Weights of a small GPT-style language model, trained from scratch on English Wikipedia.
Size: 26 layers, width 96, vocabulary 8192, 3.69M parameters.
Each number is 128 + 24 x the weight over its row's rms, rounded and kept within 0 to 255. Layers, rows and columns count from 0. The size above them is the row's rms in percent of the matrix's.

# layer 17 MLP down, 96x384, rms 0.106, rows 0-63, columns 240-287
size [101  98 109 101  96 102 106  93 102 105  95  98 102  98  95  93  99 100 104 106  94 102 101 107 101 104 116 104  96  92 109 108 100  95  94  95 103 106 106  93 103 109  98  98  93  97  91 103  98  98  99 105  91  96 101  97  99  91  98 102 105  96  98  97]
[[109 103 124 154 127  71  73 156 126  84 130 102 156 121  97 135 119 125 129 113 171 101  94 141 130 143 156 127 148 149 140  92 120 143  97 130  97 129 103 117 141 144 154 111 107 134 143  70]
 [166 112 116 148 107 119 123 105 123 132 141  90 127 126 144 146 135 152 127  97 100 101 197 130 116 162 147 132 117 201 112 114 174 126 127 112 128 127 100 138  96 137 178 130 140 124 142 115]
 [103 125  67 136 114 112 159 173 184 120 112 130 155 107 141 129 129 135 152 155  98 131 115 118 109  98 157 121 133 178 107 125 126 146 138 184  94 108  99 139 131 150  96 157  91 140 134 118]
 [149 103 163 124 108 140 116 132 115 144 112  90 131 154 140  89 101 126  91 140 111 131 141 139 110 146 123 108 114 125 154 178 119  93 106 120 102 144 170 126 108 164 114 111 124 130  93 158]
 [122 132 111 142 120 134 119 131 177 130 103 146 112 111  97 113 144 106 156 121 134  84 105 107 137 115 140 143 129 124 145  71 181  88 109 143 125 129 105 118 144 160 122 106 113 117 189 118]
 [ 89 123 144  87 118 106 125 167 118 145 149 158 171 145  96  93 107 123 142 143 135 134 111 121 127  93 166 126  71 127 127  80 160 155 134 186  79 138 147 113 131 151 121 120 116 101 170 116]
 [ 72 168  81 119 149  87 127 168 154 147  83 152 149 111 126 130 126 114 169 133 119 108  90 117 159 103  91 154 151 145 102 169 148 124 105 102  74 162 139 155 157 162 115 143 104 141 148 143]
 [133 147 163 138  79 136 172 182 118 108 116 171 136 130 121 109 148 103 198 105  74  96 133 153 141 111 163 133 133 124  79 155 168 150 140 148 153 103 140 129 104 124  99 153 122 117 123 120]
 [151 130  85 125 143 159 153 137 182 116 156 131 139 111 120  99 101 129 146 154 124 168 146 121 166 124 130 129  88 152 123 123 154 102 108 136 148 133 154 157 166 122  52 121 148 105  88 104]
 [ 42  67 138 145 107 136  99 127 135 134 103 110 132 175 112 135  97 106 170 129 143 104 132 105 146 102 136 124 165 114 121 128  89 110 170 140 103 131 130 146 136  88 124 114 121 182 169 155]
 [138 100  95 160 127 133 160 185 126 122 143 151  90 138 114 119 110 140 152 122 121 112 147 109 147 118  71 127 125 141 151 112 102 193 131 145  93 157 145 100 148 128  95 125 125 139 107  74]
 [149 157 109 143 132 121 140 138 106  89 137 116  82 132 134 175 122 131 122 112 120 154 137 133 128 175 154 138  94 125 143 115 155 111 122 115 124 117  76 112 153 124  85 118 150 111 130 113]
 [ 98 146 173 172 145 103  75  83 144 110 135 129  74 146 129 192 110 162 133 149 103 116 112 147 123 149 151 117 114 112 131 150 133 149 109 159 137 155 132 119 129 141 157 123 138 147  57 123]
 [136 130 138 139 141  96 139 164 144 138 137 141 123 116 174 105 158 137 135 130 106 139 146  92 124 115 102 125 107 147 100 140 142 100  99 113 124 131 127 181 126 101  92 148 130 157 117 140]
 [119 157  74  88 115 136 118 150 133  83 140 101 105 135 106  80 130 125 151 164 119  91 114 117 117 141 110 130 131 148 122 166 108 112 125 133 150 135 132  93 120 152  52 108 126 127 163 129]
 [108 131 133 129 149 122 135  93 151  96 125 101 113  91 118 161 101 123 110 132 165 106 100 127 128 163 134 155  89 135 132 125 136 123 106 126 104 118  99 146 107 127 148 142  70 132  98 143]
 [172 103 162 105 125 109 125 133  78  96  87 113 126 116 164 135 130 152 137 114 135 172 132 127  96 120  90 105 137 102 140 143 118 106  97 101 175 105  79 130 115 144 106 127 134 128 136 123]
 [107 103  95 104 165 132 167 150 132 128 102 158 108  93 120 110 112 139 128 116 157 170 153 134 142 135 149  98  95 139 129 103 186 123 106  79 133  87 147 115 119 135 154 139 125 139 139 173]
 [163 113 114 129 137 126 180 150 137 130 130 137 116 105 140 193 151 133 165  91 122 143 125 152 120 119  88 137 155 109 103 127  80 134 115 101 173 154 128 125 139 124 129 138 127 137 106 143]
 [159 108 103 110 121 161 144 127  86  94 158 121 164 100 123 112 108 119 131 145 130 120 120  90 156 103 118 134 111 144 153 146  72 166 133 107 184 128 111  89 142 106 148 121 112 186 140 151]
 [136  91 119 130 144 112 161 128 128 132 125 105 168 111 117 116 126 112 163 155 128 139 155 106 133 140 125 132 172 124 140 117 152 126  90 139 134 120 123 102  96 116 140 137 131 122 178 121]
 [136 130 166 115 102 125 112 127 116 155 103 132  69 142 178 156 138 152 147 142  73 107 114 153 126 145 136 136 105  96 126 104 164  94 182 124 187 127 103 152  56 149  97 128 120 118 110 143]
 [117 126  97 130 107 101 107 106 108 138 160 141 171 146 103 137 135 144  81 135  86 132  93 130  71 134 104 117 133 129 144 114  87 121  65 162 104 109 134 130 111 186 136 121 109 102 139 123]
 [140 142  82 163 136 159 107 143 179 167 109 151 170 139 152 130 133 125 116 138 168 144 118 155  92 127  99 154 118 105 105 132 134 141 138  80 131 160  92 131 127 185 114 165 149 146 112 103]
 [126 113 151 127 139 102 101 150 104 107 150 108 123 146 145  81 116 118 143 141 123 164  88 120 135 155 106 126 143  96 116 164  82  96 105 141 125 128  99 138  86 120 134 130 161 137  98 139]
 [180 175 115  57  94 126 111 145 100 122  92 150 126 142 115 142 125 162  75 105 135 150 102 164 153 147 104 153  80  57 128 132  76 141 120 115 133 164 122 149 130 134 104 159 148 146 101 169]
 [111 115 150 136 121 118 152 129 164 107 131 107 109 134 122 113 139 113  90 116  99 147 128 160  95 128 122 109  88 129  94 127 117 158  98 153 198  96 149  86 117 133 153 117 143 146 174 118]
 [119 116 137 147 102 120  99 152 159 167 137 142 124 182 156 135 103 136 130 114 143 132 154 112 164 133 124 111 185 113 152 142 118 118 140 115 143 110  90 151 137 122  91 130 120 116  96 138]
 [116 127 194  94  63 129 132 135 123 163  84 145 171 149 140 146 121  90 114 111 122 123 154 116 142 133 191 102  89  97 164 104 103 146 107 107  95 134 137 137 147 141 114 130 154 128 133  96]
 [154 118 115 114 134 126 107 142 123 129 123 144 143 155 121  67 132 121  83 117  86  96 173 121 129 133 114 122 139 126 120 127 138 104  83 162 126 149 134 166 166 140 116 147 145 128 139 132]
 [112  96 146  51 117 148 150  59 102 107 156 131 138 104  89 156  77 101 169 147 123 132 114 136 133 119 151 121 124 174 126 120  86 141 116 115 142  90 101 104 164 102 150  94 120 109 129 127]
 [117 130 120 161 125  97 164 131 139 152 141 104  87 133 153  86 173 125 199 146 117 129 116 121 107 132 102 128 136 159 141 124 116 115 150  93 122 123 119 136 135 141 138 150 145 138 109 169]
 [125  70 145  77 117 121  92 184 115 119 157 139  90 135 133 124 161 140  91 139 134 131 131 126 115 111 140 131 108 144 140 128 104 161 125 126 104 190 144 164 177 107 111 148 153 145 170 138]
 [166 150 160 147 115 137 111 167 115 152 105 122 136 111  96 140  88 110 127 141 147 139 111  78 142 106 162 169 113  93 126 141 179 157 171 128 136 159 139 138 148 107 124 101 126 160 114 129]
 [ 88 120 117 119 124 135 149 110 154 151 137 112 146 104 114 142 103 180 130 141 134 151 130 116 127 115 103 163 167 166 115  93 104 135 160 157 119 101 103 174 146 148 125 113 133  19 131 144]
 [114 147  89 121 101 172 112 104 117 135 137  94 158 101 106 131 154 115 132 120 141 104  87  98 116 115 131 109 171 155 116 105 105  92 117 147 130 119 161 113 139 154 145 110 131 158  95 147]
 [113 112 133  92 132 113 105  90 161 121 143 164 109 176 115 124 107 113 107 133 134  99  90 154 153 120 162 106 132 128 102 137 135 134 118 170 144 144 146 108 129  75 152 110 110 135 149 129]
 [152 143 156 129 108 120 117 117 123 139  91  87 110 142 114 142 135 135 123  63 134 112 127 107 156 159 113 114 125 101 130 166 102 111 137 177  57 120 140 149 118 155 134 137 111  93 120 105]
 [122 155  85 134  89 150 164 155 137 105 123 108 146  99 148 130 114 116 161 145 167 141  93 108 130 108 144 147 103 148 127 156 180 147 158  97 149  97  81 118 117 128 126 112 141 113 138  79]
 [125 138 116 127 159 129 126 110 145 178 124 121 153 132 166 104  95 141  96 122 132 126 113 137 132 110 122 120 203  83 120 140 137 146 115 174  97 145 125 144 113 161 109 140  95 114 126 112]
 [102 129 148 149 129 114  86 173  92 129 125  85 154 128 134 113 155 147 131 131  79 123 166 117 166 158 151 132 142 116 145 105 130  97 128 145 124 115 115 139 115 124  98 158 113 140 170 141]
 [159  94 132 120 155 104 122 171 100 135  97 145 124 125 141 117 159 112 162 147 114 117 118 143 140 163 113 115 164 124 137 160 121 123  82 118 101 143 154 112 121 110 131 129 150 152 157 136]
 [ 95 139 164 134 135 102 151  97 128 166 126 154 147 151 165 105 128 133 133  97 158 112 153 121 153 112  66 168 111 127 139 127 113 123 166 140 148 117 133 142 159 106 169 151 127 108 140 120]
 [104 133 165 151 123 161 135  99 103 131 117  74 138 141 136 174 148 138 125 117 135 107 180 120 121 121 126  76  85 141 140 122 165 112 169  94 139 133  99 141 165  67 148 104 101 124 130 105]
 [133 164 164  58  96 121 112 159 144 113 111 205 139  68 138 159 134 139  79 136 135 103 104 120 122 137 126 136 134 158 139 115 133 127 161 126 110 107 150 134 140 138 193 126 147 171  89 151]
 [138 121 106 155 178 113  93 143 143  98  96 147 102 187 127 161 160 137 151 142 109 136 163 156 123 166 150 104 106 136  98 122  85  91 106 157 153 119 141  98 122 120 197 139 138 175 153  94]
 [116 117 153 111 132 131 111 148 152 143 115 136 155 132  88  90 120 111  83 119 131 104 108 115  76 141 141 142 144 104 178 136 134 142 156 134 132 117  88  91 134 147 127 134 145 150 161 152]
 [138  88 102 139 102 165 100 112  86 140 131 146 116 118 123 178 178 152 140 119 173 138 128 137 141 131 128 130 125  86 122 145 139 132 137 140 168 164 137 121 133 141 163 135 156 138  99 179]
 [147 125 122 118 123 123 131 130  88 138 136 118 155 108 120 176 122 131 108 123 137 149 167 107 140 135 155 128 127  79 110  93 128 120 106 126 112 115 113  76  85 124  80 119 140 126  98  97]
 [143 149  95 111  93 147 128 148 168 121 123 136 118 109 155  81 124 118 115  95  90 127 111 127 156 159 114 108 116 147 124  83  99 122 167  89 135 135 118 126 116  86 184  91 132 142  75 168]
 [117 149 133 154 144  64 149 107 137 144 165 118 128 121 119 130 121 117 108 128 124 167 122 149 134 114 128 145 142 178 156 125 109 108 120 100 148 129 108 120 123 117 154 107 133  99 191 147]
 [129 121 162 134 138 115 147 131 135 132 168 120 155 132 140 121 165 163 107 171 138 141 131 124 147 176 117 124 116 166 120 124 106 107 107  67  92 136 115 111 128 105 142 168 132 125 111  96]
 [ 67 103 143 107 137  97 129  79 115 123 123 167 177  96 100 148 149 138 151 135 146 129 141 132 153  99 111 123 120 157 182 134 142 115 140  51 102 110 159 105 121 109 108 116 104 139 108 108]
 [143 123 143 102 107 120 155  99 112 109 138 130 131  88 130 150 139 128 166 133 182 163 205  58 202 143 148 121 119 151 136 116 106 113  94 140 126 129 105 150  73  74 121 135 115 173  74 162]
 [159 175 107 142 132 109 166 113 114 119 144 143 129  38 179 105 137 117 126 130 140 128 128 157 178 146 127 125 122 166 139 117 140 101 174 112 132 130 134 112 134 127 103 120 131 142 123  98]
 [100 154 124 108 132 108 177 147 117 120 110 137 129  98 142  99 143 119 194 138 121  85 195 134 221 126 156 115 146  92 118 129 146 110 122 123 110 143 139 141 115 109 143 116 121 155 191 124]
 [142 132 164 128 181 160 100 102  93 138 130 139 104 101 119  66 141 138  91 115 149  92  72 128 127 108  95 106 148  79 114  86  97 115 123 115  96 153 178 112 146 108 124 105 157 103  81 192]
 [153 107 113 122 145 136 131  96 129 159 155 137 119 128 158 131 116 122 154 141 109 125  81 140 116 145 135 120 142  92 117 144 115 120 109 100 106 103 143  92 142 128 138 119 132 137  91  90]
 [148 119 136 129 114 101 169  85 118 119 154  97 138 128 135 132 132 130 101 127 180 150 205 165 136 138 134 112 148 118 183 123 100 123 116 116 118 103 155 144 144 109 150 130 134  83 136 101]
 [135 150 119 134 132 136 168 135 145 117 128 128 143 100 140 110 113 122 115 107 152 123 127 158 106 137 139 146 153 107 146 150 102 131 140  75 157 128 149 150 169 132  95 160 106  67 117 101]
 [141 120 123 111 114 124 108 125 147 105 127 156  94 118  85 128 139 115 111 144 179 130 100  89 148  95  87 142 159 112 150 174 147 129 109 120 136 120 130 109 127 115 121 142 146 157 131 150]
 [125 124 176 137 136  97 160 139 150 143 148 147 140 160 111 141 126 132 118 136  88 136 116 172 148 109 114 161 156 162 125 139 140 155 124 175 171  97 152 132 106 112 124 136 137 119  99 157]
 [150 183 183 121 156 132 146  95 113 126 112 120  75  92 130 148 146 106  99 110 127 165 114 133 120 147  96 137 145  86 139 152 129 151 119 174 122 129 140 134 113 164 138 134 118  96 158  91]
 [106 108 130 181 114 141 122 114 148 113 113 151 119 112 126 141 107 144 117 126 115 150 127 150 128  91 157 166 144 107 148  95 161 168 130 102  96 125 175 134  92 125 109 153 117 124 141 164]]